{"n_layer": 10, "d_model": 64, "n_head": 4, "n_kv_head": 4, "head_dim": 32, "d_mlp": 256, "vocab_size": 13324, "activation": "gelu", "norm": "layernorm", "norm_place": "pre", "norm_eps": 1e-06, "positions": "alibi", "qk_norm": true, "attn_scale": 0.177, "bias": "all", "tie_embeddings": true, "parallel_block": false, "init": "normal", "init_std_qkv": 0.0566, "init_std_o": 0.0, "init_std_up": 0.0566, "init_std_down": 0.0, "optimizer": "muon", "lr": 0.0166, "lr_mult_qkv": 0.5, "lr_mult_o": 4.0, "lr_mult_up": 1.42, "beta1": 0.9, "lr_head": 0.00943, "warmup_steps": 0, "schedule": "cos", "final_lr_fraction": 0.1, "batch_tokens": 32768, "seq_len": 256, "doc_mask": true, "train_tokens": 148600000, "steps": 4535, "dataset": "wikipedia_en"}
Each number is 128 + 24 x the weight over its row's rms, rounded and kept within 0 to 255. Layers, rows and columns count from 0. The size above them is the row's rms in percent of the matrix's.

# layer 6 MLP up, 256x64, rms 0.383, rows 8-107, columns 32-63
size [104  98 101  89  93  96 108 104  91  96  96  95  99 107  95  97  97 105  89 107 102  98  88  85 104 114 114  99 120 101  85  98 101 105  93 102 103  89  99  95 104  81 104  92 108  96 106  92 109  87 110  97 100  97  87  99  94  86  95 112 124 116 105  87  89 115  94  95  88 104 108  90 111 106  99 105 108 108  97  90  82 105  96  93 107  95 109  99  96  96  98  99 125  86 104  80 110 101  97 124]
[[155 112 130 109 146 125 126 116 128  93 121 144 142  99 110 160 172 105 109 137 157 105 119 113 121 131 122 149 121 103 111 141]
 [171 124 115 141 116 123 143 163 119 109 106 166 121 104 132 134 202 125 140 145 126  98 101  99 135 158 155 140 127 138 124 102]
 [137 119 144 140 169 162  78 162 107 157 130 166 114 130 126 133 143 158 158 120 146 143 144 138 148  68 154 104 156 134  84 128]
 [104 179 184  96 113 111 142 110 114 121 120 144 123 115 158 149 154  66  78 140 155 120 137  95 140 119 128 114 126 110 147 148]
 [132 125 160 158 129 102 112 119 136 153 113 132 152 113 145 121 155 194 130 111 146 137 119 144 102 133  88  97 141 142 114 154]
 [120 139 159 167 134 150 148 144  81 141 150 109 133 172 143 119 144 147 134 122  91 161  92 121 167 114 104  99 119 138 143 109]
 [138 121 131 110 136  96 142 179  99 110 143 140 120 152 143 135 127 159 155 127  95 148 144 118 156 104 113 103 173 150 115 119]
 [139  79  91 162 133 160 170 108 123 119 167 125 110 134 121 138 146 133 150 150  94 131 187 173 136 129 157 153  80 118 100  90]
 [139 136 143 173 111  95 119 143  92 135 163 126 109  96 153 137  99 106 172 120 134 129 106 118 150 152 144 137 114  98 148 120]
 [157 110 128 120 151 118 146 154 107 130 144 171 112 148  94 138 111 136 132  99 140 126 134 135 105 186  73 177 146 182 134 148]
 [148 157 124 133  93 117 132 124 113 140 160 130 115 131  82 135 104 123  93  90 143 122 136 159 139 157 148 105 175 138 135 138]
 [110 107 129 162 110  91 142 125  86 168 114 118 103 164 114 165 103 129 168 106 133 115 170 173 137  96 124 111 133  85  99 157]
 [144 104 137 109 102 163 147 182 103 117 166 109 159 152  94 111 138 134  98 109 144 111 146 140 124 106 111 119 150 133  77 118]
 [148  92 159 112 167 119 140 122  91 137 138 104 138 132 110 102 137 142 101 126 135 145  86 119 138 146 168 125 103 147 124 217]
 [122 151 133 139 124 162 134 162 109 160 120 136 106  97 117 141 170 166 122 121 156 147 183 136 153 123 130  79 115 104  89 147]
 [145  82 132 157 122 127 134 110 110 106 147 139  96 155 129 163 147 144 132 103 144 160 141 165 123 136 130 161 148 142 130 110]
 [133 135  75  89 124 126 138 100 147 145 105 143 131 126  67 120 101 100 129 124 127 129 122 116 158 124 165 154  97 151 118 145]
 [115 117 141 116 133 115 148 165  91 192 140 125 152 113 104 130  82 136 113  92 141 170 131 113 183 145 142 109 106 147  90 119]
 [105 112 111 111  99 158 135 145 127  96 150 120 128  97 121 111 127 148  90 138 142 155 121 109 129 156 142 132 159 155 125 122]
 [121 121 125 113 125 143 124 131 100 137 124 138 145 135 118 134 172 133 129 100 168 100  61 121 173 125  94 123  92  75 109 135]
 [143 137 165 125  96 138  79 123 102  91 139 116 141 110 154 128 139 150 133 119 170 119 138 128 144  80 113 133 119 144 130 146]
 [116 140 125 109 115 142 164 118 134  90  87 142 118 146 125 143 137 142 136 130 144 166 140 125 117 171 101 114 162 113 118  99]
 [150 121 105  97 161 119 107 128 105 134  67 156 129 139 137 161 165 141 127 119 137 168 125 177 130 171 128 148 126 136 138 150]
 [111 132 133 140 162 150 102 111 135 100 118 104 104 121 129 144 105 169 175 173 134 146 144 131 130 152 103 117 130 106 157 180]
 [133  67 143  91 144 140 148 149 110 148 133 150 173 155 103 163 143 107 127 128 140 133 137 143  92 118 112 167  83 143 134 134]
 [100  95 136 124 104 120 135 159 109 122 124 141 167 140 105 156 157 147 183 128 115 173 135  80 146 117 157 106 106 151 137 136]
 [137 121 156 161 135 117 128 160 117 159 138 175 162 149 127 119 132 107 144  97 122 168 130 117 152 153 123 122 113 167  86 148]
 [130 111 124 129 128 147 141 128 111 155  98 151 135 158 155 161 144 104 102  95 120 139 136 122 144 124 121  81  91 131 145 120]
 [135 142 112 138 145 103 115 126  83 128 126 142  88 126  95 121 178 130 113  95 121 110 132 111 171 123 129  84 160 148 112 121]
 [116 140 126 144 131  92 136 125 115 112  89 137 130 124 148 159 144 137 158 119  63 132 104 142 115 140 112 141 116 127 111  84]
 [ 88 117 158 134 145 105 129 120 121 114 110 136 170 144 144 143 107 150 167 164 110 123  62  81 125 105 165  96 117 132 123 157]
 [124 100 117 142 121 130 121 146 130 110 130 131 185 108 135 144 106 135 146 134 152 185 118 185 131 172 144 125  78 113 120 104]
 [129 157 136 141 162 140 119 137 114 103 135 150 128 136 156 139 177 118  87 105  74 122 135  84 163 138 131  63 121 132 117 134]
 [115 115 140 117 127 149 142  76  96 137 131 131 112 152 113 131 161 154 146  99 111 130 168 150 153 120 146 161 159 129 184 106]
 [144 160 111 121 135 101 157 158  85  85 129 170 141 164 142 139 123 127 160 114 137  78 119  98  95 176 115 117 107 103 133 133]
 [131 144 158 120 123 105 127 124 141 117 123  87 155 130 128  95 120 113  78 119 158 145 143  72 150 154 106 140 128 159 154  78]
 [ 93 131 159 132 123 122 172 128 112 138 176 120 139 152 105 123 123 120 142 102 163 150 114 105 120 122 141 138 136 124 168  69]
 [105  78 144 161  97 167  75 103 122 101 116 107 106 135 123 111 143 119 139 139 100  85 123 133 150 193 112  92 141 170 106  75]
 [126  75 149 101 114 156 132 133 118 134 127 111  91 138 116 175 148 159 138 169 122  84 144 156 164 140 141 102 124 102 103 133]
 [115 121  81 103 184 129 120 118 104 151 125 124 107 139 131 127 186 183 146 119 141 123 147 152 152  85 157 168 129 119 113  95]
 [118 167 141  73 105 140 124 143 111  74 134 101 116 141  91  99 166 102 129 156 125 144  90 109 138 150 129 140 133 156 147 160]
 [164 120 141 103 108 137 128 150 127 124 133 123 148 123 128 167  92 136 106 113 143 123 114 112 119 141 156 152 126 104  84  97]
 [ 80 113 177 115 127 159 139 169 120 151 132 103 106 136 112 182 143 112 153 139 125  85 154 165 169 108 145  94 117 130 128 131]
 [174 125 157 142 107 101  97 130 116  93 101  72 107 116 160 150 133 160 123 135 100 158 114 147 179 135 166  89 129 106 118 117]
 [124 161 138 148 141 106 158 153 125 152 100 154 149 143 162 166 105 100 154 113 128 112 115 129 137 170 117  98 140 122 125 140]
 [115  88 121 100 131 176 119 160 141 133  81 116 119 116 114 104 131 122  93 122 147 133 175 144 130 135  96 123 142 166 137 133]
 [157 164 179 145 112  81 116 147 125 102 144 141 112 118 107 147 132  96 147 122 143  90 142 110 143 121 103 142 135 136 116 133]
 [ 75 120 137 104 128 100 120  95 143 149 142 140 138 128 112 116 161 106 129 126 151 144  75  91 166 105 174 112 119 177 105  99]
 [144 136 166 122 110  87 110 173 117 110 135 105 150 115 131 122 130 108 144  99 108 126 144 160 127 143 116 153 125 123 135 113]
 [137 175  87 111 113 103 121 166 121  91 103 141 154  99 186  99 106 147 110 138 140 142 123  93 120 138 136 103 149 149 153 135]
 [136 129 170 131 115 117 143 132 104  57 152 178 128 122 128 118 148 116 115 133 146 120  96 114 139 129 113  93 111 139 117 124]
 [142 119 154 110 142 125  93 155 121 168 136  71 146 132 113 156  92 139 158 178 166 153 114 140 164 104  93 119 125 139 128 125]
 [127  90 152 127 126 150  96 183 143 134  67 122 146 119 131 106 123  85 135 125 144 121 121  93 139 131 135 139 160 151 106  73]
 [142 103  98 132 150  85 140 129 132 104 177 108 100 162  98 128 153 190 106 165 110 147 175 133 111 135 133 154 143 109 102 120]
 [132 104 128 147  85 113 154 160 120 103 104 120 138 129 129 102 116 102 191 121 137 136 113 123 122 133 164  79  97  98 126 159]
 [128 113 118 114 122 151 141 151 142 106  95 167 105 121 110 162 135 167 181 124 142  98 141 125 120 150  85 122 133 180 136 148]
 [175 153 143 102 125 101 161 153 105 108 124 126 140 128 118  82 113  90 136 103 122 125 164 123 136 106 171 176 161 150 106 113]
 [117 159 158 133 122 130 128 144 148 115  86 156 131 102 125 118 138 143 120 159 163  78 116 126 156 176 125 139 146 134 124 103]
 [172 106 161 132 127 116 115 107 121 122  88 138 126 154 174 122  99 110 114 124 145 157 108 157 136 114 116 178 120 130 104  92]
 [164 111 151 144 120 163 174  90  87 123  96 122 103 135  93 116 166 159 147  91 118 158 172 138 117 116 128 131 152 139  86 130]
 [142 132 115 111 100 128 136 143 103 143 124 135 123 170 134 122 122 122 135  97 119  81  97 118 138  99 128 146 129 123 132  99]
 [160 145 121  95  86 128 133 110 127  75 148 163 160 158 112 164 112 124 133 117 137 147 119  92 161 154 117 112 141 112 174 144]
 [105  98  82 148 154 139 131 131 103  85 140  91 157 134 118 120 141 112 119 129 118 149 143 138 184 169 107 118 109 108  88  76]
 [121 144 140 143 136 202 142 120  91 124 131 108 107 132 157 115 141 141 172 144 110 141 133 122 150  97 131 115 155 104 146 127]
 [126 113 118 143 127 175 152 134 139 117 111  91 133 152 139 149 172 127 129  86 119  95 115 139 140 132 180 110 143 131 129 120]
 [113 106 143  77 114  88 104 133 128 140 120 116 127 161 135 136 124 133 130 165 113 143 155 148 146 131 140 116 186 118 126 104]
 [155 156 137  98 220 188 141 127 117 155 167 110 126 129 138 115 133 131 144 126 161 139 131 111 150 122 125 124 121 139 128 114]
 [ 73 146 126  76 112 123 190 154 147 142 128 131 138 131 137 112 106 110 124 171 125 111  66 136 113 117 161 139 111 117 136  78]
 [ 84 123 125 111 141 125 165 124 113 153 119 161 135 117 116 111 133 123 129 106  91 121 123 157 113 129 145 130 138 159 107 116]
 [156 139 153 117 165 129  98 129  97 113 108 151 127 122 147 126 130 135 173 128 151 126 113  92 118 118 153 174 144 116  84 163]
 [109 159 146 115 131 104 142 138 132 145 106 140 136  89 135 130 134  94 152 106 139 137 118 137 112 140 116  88 189 169 100 128]
 [132 139 102 103 125 151 135 113 112 162 103 116  92 170 170 116 128  93  83 140 117 159 130 173 170 129 144 140 135 146 165 101]
 [108 125 128 124 133 167 135 101  85 118 154 127 145 164  74 141 156  97 133 128 137 108 137 168 118 122 120 143 104 176  78  86]
 [ 54 124 105 104  95 136 151 130 153 124 121  91  98 145  90 159 104 125 149 122 142 123 169 168 139 158 135 186 111 135 119 115]
 [110 148 132 108 120 163 170 137  93 120 136 152 126 126 102 103 114 109 149 142 134 110 123 148 128 112 141 131 117 143 134  87]
 [112 113 134  95 147 116 127 145  74 147 148 169 139 140 131 172 134 113 124 139 142  96 141  72 127  94 176 184 129 112 129 170]
 [120 132 140 107 146 138  95 171 149 125 119 137 116 108 146 170 120 135 127  69 137 143  97 130 152 174  92  66 166 114 100 150]
 [128 150 129  99  99 105 105 156 104  93  97 130 150  99 141 123 122 155 115  83 159 136 130 153 157 182 118 132 139 104  83 176]
 [101 159 148  89 147 125 133  84 111 128 100 129 140 131  95 146 146 143 144 122 154 139 127 134 166 101 149 161 143 145  90 116]
 [ 99 135 162  90 133 100 151 100 139 125 161  99 110 106 129 144 140 150 151 135 101 137 123 172 125 142 115 134 153 170 133 109]
 [140 140 142 149 116 127  89 168 137 103 126 105 163 133 100 129 144 179 175 107 133 151  90  89 131 143 171 105 130 118 158 128]
 [152 116 104 145  95 152 130 150 122 129 125 132 194 120 155 102  97 133 148 110 112 126  86 150 120 165 123 127  96 118  89 129]
 [176 154 155 121 159 118 137  99  98  90  98 111 136 150  77 125 140 171  83 141 145 106 139 116 107 156 148 180 127 164 124 144]
 [121  93 165 130 137 131 125 129 116 113 122 166 126 135 120 104 146 162 124 156 152  96 110 127 151 139 166 103 167 152 164 164]
 [180 161 101 118 123 144 118 129 108 112 159 115 161 124 137 106 127  72 150 112 105 180 126 154 158 105 140 172 152 134 115 102]
 [110 110 161 149  87  89 127 131  99 130 115 149 133 143 153  89 171 107 134 115 153 147  95 117 138 122 149 149 107 130  95 106]
 [107 186 139 127  98 130 162 117 127 125 110  93 146 114 130 150 143  93 130  82 171 136 152 140 128 112  99 110 133 132 127 160]
 [150 127 143  73 102 136  99 202 119 128 124 155  99 125 111 126 111 152 144 103 172 118 161 143 124  98 135  95 153 143  91 116]
 [130  84 111 152 124 133 122 142 118 156 153 181 111 171 143 109 116  82 162 117 145 147 130 151 133 160 119 126  96 135 106 138]
 [115 153 146 125 170 150 147  98 126 110 116 116 136 125 133 111 157  84 106 131 130 156 183  93 106 187 158 102 102 138 123 112]
 [114 158 174 107 168 131 100 134  88 139 132 182 142 125  83 111 143  87 182 123 147 163 122 137 119 124  75 117 122 130 120  99]
 [113  87 151 149 160  91 165 117 104 129 122 102  76 144 133 105 123 133 147 164 133  92 151 168 149 139 135 108 168 133 119 115]
 [134 152 128 117 107  97 127 133 108 123 115 162 154 112 116 108 143 150  98  81 188 129 127 123 125 159 128 114 122 105 128 107]
 [ 70 124 155 149 142 160 127 122 129 140 114 104 124 118  94 158  76 111  78 177 139 145 116  86 139 146 146 146 151  69 136 140]
 [133 120 156 142 122  95 126 166 132  69 156 184 144 130 148 125 117 109 131 116 134  98 108  88 152 148 129 119  93 134 129 138]
 [126 154 160  80 103 126 151 122 122 127 144 165 150 163 122  82  93 126  95 111 159 165 162 121 134 156 116 133 137 119 125 138]
 [115 136 121 136 172  93 153 106 136 126 122 112 141 143 142 159 165 107 168 104  71 159 175 124 137 118 127 111 146 134  95  74]
 [144 138 176 129 139 111 141 106 139 112 101 123 145 130 118 154 157  88 106 113  83  93 141 112 131 122 119  95 137 186  91 179]
 [112 138 101 131 114 107 148 127 120 112 148 144 154 159 124 112 178 154 157 148 114 116 107 122 101 128 119 114  97 167 100 120]
 [143 119 134 123 130 144 126 114 126 149 120 128 148 109 124 166 110 111 130 108 186 140 128 112 144 114 119 163 146 180 114  90]]
# layer 6 MLP down (transposed), 256x64, rms 0.144, rows 8-107, columns 32-63
size [105 100 106  91  87 109  87  97 101  89 107  88  95  93 107  96  91  99  98  96 100  89  93  79  89 126 115  94 122  95  97  98  90 103 105  99  93  85 106  98 108  91 103  97 109  90  85  89 130  86 106  87 113  94  91  89 103  94  98 135 107 113 108  79  93 122  95  87  92  98 110  93 115 109 104  97 104  98 101  88  86 107  92  83 110  94 107 105 101 104 102  88 131  81 101  95  99  97  96 124]
[[152 144 143 146 101 168 139 139 106 130 130  97 117 168 169  89  83 137 134 107 124 126 144 132 156 104 153 102 142 172 131 126]
 [143 116 113 137 141 145 115 135 141 123  97 123 190 107 118  86 120 133 122 117  99 158  94 111 118 102 107 117 139 156 165 139]
 [ 95 166 129 121 147  85 128 137 141 125 184 104 136 125 141 106 107 131 136 126 168 136 110 137 129 162 128 161 115 179  94 144]
 [123  88 137 102 116 124 157 152  62 142 170 187 115 123 136 139 152 120  99 149 165 145 117 123 138 130 122 141 100  93 121 168]
 [112 133 101  99 152 137 110 113 107 169 142  92  99 108 139 135 137 113  96 148 163 110 155 127 102 118  73 141 167 139 120 142]
 [162 137  47 126 127 134 134 139 136 120 115 145 152 111  93 109  90 120 126  96 121 131 113 140 112 119 150 109 141 157 174 130]
 [168 151  98 147 126 169  88  97 171 175 124 137 132 121 113 175 119 115 106  97 136 137 115 152  87 108 166 109 143 126 159  99]
 [ 91 121 215 138 158 156 121 128 149 120  90 106 116 143 155 125  91 155 107 121 137 112 160 129 119 136 151 113 137 127 116 141]
 [137 146 105 110 129 123 172 122 173 143 114 123 131 162 161 170 112 168 150 164 118 125 149 137  89 119 121 150 139 104  98 113]
 [ 83 147  85 127 150 133 142 165 168 154 145 144 137  94 135 121 170 122 147 157 123 119 139 103 119 107 127 114 120  77 127 128]
 [128 143 125  79  92 135 116 154 134 142 114 122 151 149 129 118  85 118 146 142  99 104 168 157 164 123 154 122 144 172  92  63]
 [ 91  86 117 117 119 111 127 123 132 109 109 182 125 143 108 110  98 119 132 137  96 116  53 144 118 133 116 120 136 157 181 154]
 [139 185 161 118 169 116 108 178 100 164 104 144 130 107 129 141 100 111 156 127 122  76  92 147 127 143 118 144 134 104 134 123]
 [ 96 129 143 153 100 130 105 151 151  90 124 153 144 114 144 109 156 101 105 109 159 136 134 105 117 167 146 131 120 119 162  82]
 [111 110 140 120 110  92 145 137 120 120 105 132  83 127 157 142 152 109 119 179 116 123 111 119 126  84 132 118  84 136 141 156]
 [120 104  92 135 122 137 167 123 155 167 117 146 110  74 112  96 138 144 143 116 137 111 132  93 110 124 122 125 135  94 151 132]
 [145 138 115 111 165  79 169 104 173 163  94 125 146 132  92 146 132 115 143 111 143 109  66 135 132 127 150 144 163 114 107 120]
 [126 100 147 140 160  78 112 127 111 134 126 129 134 133 178 115  92 130 100 163 127 111 123 145 150 139 133 147 111 101 148 123]
 [102 179 107 113  85 121 160 141 121 138 154 134 138 146 145 175 104 110 123  86 108  79 131 120 157 109 116 110 144 131 127 117]
 [118 142 153 129 126 131 117 129  94 136 104 105 129 168 125 111  91 160 147 139 124 191 166 132  99 104 128 144 111 144 114 119]
 [ 94 148 157 114 151 136 129 138 179  92  96  95 127 131 122  96 119 121 114 176 135 109 131 166 113 130 149 143 124 145  72 135]
 [132 140 133 145 103 112 154 140 102  93 125 117 143 128 106 111 142 111 138  93 126 127 108 109 110 149 154 184 123 160 122 119]
 [119 174 109 158  88 173 120 135 125 115 125 141 169 154  95 154 109 125 125  88  99 114 172  93 105 140 105 119 138 128 160 139]
 [129 122  92  85  90 120 139 131  96 140  91 151 166 129  99 127 154 119  82 111 133 129 117 117 139 102 158  93 116 159 141  82]
 [133 137 112 155 143 118 155 132 171 132 133 115  85  94 101 102 159 147 109 173 145 132  96 144 131 139 112 137 135 131 146 143]
 [125 146 127 106 112 143 155 145 140  81  96 133 114  71 135  98 134 131 158 167 116 139 121 123 166 151 141 142  87 121 150  91]
 [175 146 118 133 139 143 152 113 126 147  89 122 146 118 143 103 108 111 152 101 117 141 155 116 118 124 105 137 157 113 127 131]
 [ 64 154 112 132 135 136 158  99 134 155  95 134 130 111 138 100 117 142 120 145 118 123 120 112 122 139 129 156 149 136 128 155]
 [123 116  79 132 102  88 102 163  99 137 119 164 139 180 100 116 132 132 136 106 139 113 168 104 138 117 118 137 146 147  75 123]
 [128 147 106 149 107 132 140 105 138  99 175 107 128 155 102  75 168 124  84 120 181 122 148 105 140 125 119 104 121 154 147 146]
 [157 120 105 172 135 116  98 133  90 138 140 165 105 121 136 151 119 136 127  87 111 144 166 129 172 140 163 141 150 119 142  88]
 [151 154 182  91 142 137 142 135 132  98 143 111 151 178 131 153 134 141 122 112 144 138 120  95 120 110 120 116 190 134 116 108]
 [111 103 112 101 116  84 133 134 140 162 155 136 133 139  88 128 129 121 181 133 160 128  92 143 106 148 116 162  99 110 108 116]
 [139 135 158 126 135  94 135 155 114 101 179 149  88 139 131 159 104 107 146 129 130  94 139 126 122 177 128 142  88 116 123 163]
 [ 92 122  78 137 113  75 151 156  97 114  97 157 143 191 111 148 138 118  96  93 127 133 117 133 121  97 138 152 125 136 135 117]
 [118 119  95 163 105 147 129 151  89 177 114 135 137 134 115 133 104 133 125 132 140  92 111  98 118 149 136 122 102 155 110 152]
 [182 128  67 129 123 117 109 128 114 111 150 129  91 119 119 168 146 124  96 105 110 125 143  96 148 167 153 176 153 123 112 121]
 [143 115  90 165 121 126 108 154 152  76 137 106 105 152 152 138 141 131 154 142  93 130 129  84 148 110 130 113 104 103 137  98]
 [108  82 187 132 125 122 126 100 124 132 139  90 134 119  95 142 127 143 128 109 158 149 159 138 113 174  92 128 170 179  94 144]
 [112 133 111 119  59 131 156 112 137 107 156 120 150 114 100 127  89 102  97 159 165 152 104 126  76 168 108 129 107 168 140 129]
 [ 71 133 146 150 129 117 128 168 129 117 136 108 109 131 159 160 103 128 119 135 160 127 117 124 141  91 143 119 118  97  84  97]
 [115 127 146  99 153 166 143 140 126  81  91 149  94 107  92 123 143 147 162 119 112 132 143 103 122 111 111 106  72 137 127 150]
 [131 142 129 123 106 141 151 119 114 186 125 146 131 113  84 140 137 123 124  94 138 144 113 138 143  84 117  92 124 101 155 123]
 [128  74  81 146 121  94  96 140  99 142 116 160 113 149 158 142 126 113 138 133 181 184 127 166  97  96 139 174 120 117 125 119]
 [166 170 109 127  76 113 124 118 110 152 131 130 115 129  84 101 167 148 169 121 116 130 139 118 142 112 176 151 171  94 162 105]
 [ 96 132 154 199 136 140 109 107 189 131 173 151 135 155 105 129 125 147 133 110 149 160  69  97 110 128 145 114 135 153 120 134]
 [113 146 135 137 109 141 150 128 187 143 135  96 148 142 139 129 178 169 140 139 138 177 107 131 164 148 108 105 109 142 103  88]
 [150  72 106 123 109 122 101 137 146 152 117 122 124 139 121 151 104 114 101 146 152 165 103 116 166  89 167 113 158 168 128 115]
 [132 168 147 101 136 102 110 141  74 164 165 132 110 124 100 168 119 140 139 118 174 148 133 126 162  89 132 147 105 128 134 144]
 [131 108 150 113 134 154 141 138 129 104  86 132 134 104 132 149 141 148 105  97 153 133 122 154  90 133 105 135  99 144 128 138]
 [130 135 101 181 137 157 125 153  97 121 128 151 172 117 148 125 117 103 154 158 109 106  74 127 117  94 112 121 129 109 129 125]
 [153 153  81 159 117 145 136  91 126 115 165 159 170 124 105  87 151 138 108  99 158 134 142 145  91 150 121 150 123 123 120 131]
 [123 101 151 127 116 130 132 111 176 116 104 123 128  72 165 106 145 105 167 145 121 150 118 131 138 163 144 132 186 111 129 113]
 [156 108 106 151 125 110 113 180 138 160 124 131 109 143 142 164 120 124 119 116 108 110 152 124 131 120 171  96 139 103 172 133]
 [155 106  90 134 131 124 129 124 137 130 116 162 141 125 112 125 131 174  70 157 134 114 113 140 102 145 107 144 149 121 112 107]
 [108 123 156 130 155 114 119  91 107 102 151  88 155 128 142 125 104 141 155 164 131 143 118 117 132 111 183 124 138 125  91 104]
 [100 128 151 137 141 137  97 150  86 132 150 140 117 129 143 154 120 133 120 168 114  97 109 123 156 189 135 158 153 132 152 151]
 [195  95 132 156 132 110 119 149 120 122 128 193 132  98 144 151  94 139 115  98 133 143 116 144 173  88 130 117 128  88 159  96]
 [100 132 168 139  80 156 132  74 122 131 118 134 126 128 172 127 128 109 159 113 132  77 106 181 124 164 149 137 139 103 147 162]
 [111 128 144  93 129 137 113 154 128 174 185 127 121 125 125 145 103 117 134 120 171 102 137 137 119  97 136 137 128 104 142 165]
 [137 174  84 152 113 102 134 161 127 159 147 167 152 110 113 128 139 114 142 128 150  76 108 132 155 121 153 132 145 146  70 117]
 [166 123 113 136 146 148 139 134 160 163  92 121 104 139 141 145 155 108 130 120 119 111 127 132 124 160 134 153 160  92 114 167]
 [137 134 151 118 131 152 110 109 107 126 118 155 121  87 132 158 119 136  54 141 142  99 120 122 115 170 153 118  87 126 100 126]
 [141 119 146  86 100 108 124 117 127 145 132 159 207 147 130 149 142 132 124 146 124 118 131 115 136 148  88 128 128  84 101 140]
 [135 139  97 129 110  98 116 138 101 145 125 113  86 120 126 148 120  89 119 130 190  93 127 139 108 150 160 115 148 117 155 119]
 [125 150 137 162 129 163 141 134 126 105 158 129 118 114 109 136 119 145 118  93 159 160 103 131 150 134 116 166  82 141 123 139]
 [100 148 158 124 112 133 146  79 121 175 153 108 107 111 110 127 133 157 132 113 161 156 135 145 107 162  75 150 108 164  79 142]
 [ 99 125 142  98 100 119 158 135 152 175 159  72 136  70 174 103 166 124  92 157 115  93 103 153 107 132 121 152 110 176 132 116]
 [107 142 111 145 105 138 146 134 122 165  94 126 101  75 123  81  91 116 142 122 127  94 154 127 172 121 184 138 138 127 117 149]
 [117 105  76 133 104 152 129  84 137 168 142 146 172 120 102 152 104  98 133 123 159 127 171 155 112 141 137 117 150 102 191 133]
 [181 129 130 116 153 164 136 159 106 167 137 114 123 163 117 111  85 124 118 127 129 125 122 119 181 124 157 124 109 134 157 157]
 [123 141  96 153 150 159  96 110  89 155 146 157 143  91 128 183 147 139 137 103  92 131 118 115 119 151  85 113 169 120 123 126]
 [152 117 106 136  89 130 165 165 183 133  86 113  96  97  92 128 137 122 105 113 143 124 112 152 152 138 109 114 100 130 120 110]
 [139  95 126 169 141 137 101 186 134 127 151 109 121 168 134 142 132 107 156 128 114 138 124 135 120 103 103 110 108 117 128 107]
 [145 214 102 125 100  85  94 110 122 134 127 106 124  95 102 117 117 135 169  98 150 141 137 147 122 130 132 151 129  92 123 116]
 [120 137 159  82 162  94 174 156 172 119 106  99 104 153 123 135 151 105 110 114 150 112 155 107 149 147 134 155 135 138  44 148]
 [126  79 145 154 197 170 104 128 140 129 115 133 156 104 178 113 149 129 139  68 125 116 122 123 122 151 120 145 127 122 124 116]
 [159 145  82 136 120 148 118 153 102 115 120 115 159 118 106 111 154  95 104 100  76 141 136 123 117 142 120  92 147 137 149 102]
 [179  90 123 103  88 160  85 128 104 121 155 138 134 173 109 139 164 114 143 130 127 144 146 145 142 105 125 138 121 102 159 116]
 [119 157 180 126 168 122 130 134  70 161 167 148 116 119 105 131 167  91 152 128 125  98 116 106 101 174  98 167 134 125 143 121]
 [167 118 122 115 126  99 134 127  86 129 153 144 102 143 124 178 125 110  83  83 114 106 125 129 103 157 130 145 107 138 118 123]
 [124 175 120 160 122 144 155 132 125 142 180 121  99  86 156 128 119 112 154 149 143  95 141 138 106 134 157 139 113 135 112 173]
 [130 136 110 111 125 118 124 144 143  99 137 151  96 144 107 180 127 125 163 119  95 151 138 147 168 106 105  89 151 109 177  85]
 [115 155 137 136 149 183  93 123 162 180 154 115 136 113 101 159 138 126 139 126  98 166 144 113  97 150 122 130 140 129 119 117]
 [131 131 135 111 126 110 152 137 159 128  79 118 144 131 123 124 145 133 152 137 131 137 121  85 134  62 119  93 130 109 117  99]
 [126 121 174 164 137 137 129  92 178 157 131 119 140 108 165  86 170 119 156  93 142 103 132 120 138 123 117  80 148 120 117 165]
 [113 144 137 132 119 111 142 137 116 127 115 131 157 140 121 133  71  95 117  94 120  84 153 151 149 140 115  94 120 137 131 126]
 [118 117 165 160 113 133 126  79 124 125 105 109 165 130 106 118 108  91 108 120 144  86 124 126 159 143 138 120 167 104 122 126]
 [ 94 125  77 171 134 154  85 137 163  94 123 151 135 154 124 138 123 120  83 129 141 126 150 138 131 109 133 146  95  99 115 127]
 [118 130 113 111 136 165 110 123 137 117 118 139 154 116  91  45 137 108 169 141 150 119 167 127 102 120 114 144  96 159 134 124]
 [139 123  76 174 129  95 139 135 143 165 169 130 128 115 129  85 105 135 154  96  86 116 143 123 105  97 149 162 121 112 163 160]
 [162 105 130 137 119  99 144 110 124 120 150 102  65  85 101 136 126 129 157 155 146 136  95 120  83 143 111 146 100 135 150 127]
 [123 149  70  88  76 116 123 119 120 130 136 146 146 116 121  95 136 103 114  94 118  92 123 157 131 204 134 109 130 102 118 142]
 [135 112 134 118  83 145 119 166 158 106 128 108 150  99  95 105 118 111 107 101 144 114 164 119 103 108 172 157 111 108 116 130]
 [127 111  98 132 159 136  96 128 148 108 133 129 132 151 110 201 102 115 137 126 117  68  90 139 135 137 126 135 112 141 153  80]
 [139 123 115 134 116 139 151 130 108 153 125 106 104 127 113  99 109 152 123 112 117 149 164 116 147 122  97 115 105  92 153 144]
 [137 205 116 132 128 125 119 128 124 172 155 112 154 178 116 104 116  87 169  88 122 109 107 114 133 125 105 140 120 126 115 121]
 [154 101 139 128 125 130 104 130 146 170 149 114  76 160 137 113 128 134 122 160  84 140 100 133  88 130 134 129 147  88 167 135]
 [181 162  92  95 149 130 134 154 108 166 147 140 123 117 136 173 130 108 170 109 137 121 126 120 126 135 140 143 130 154 139 153]
 [154 106 121 126 163 103  95 149 104 155 108 125 137 135  87 141 112 124 166 145 163 148 153 128 139 107 139 134 132 173 133  69]]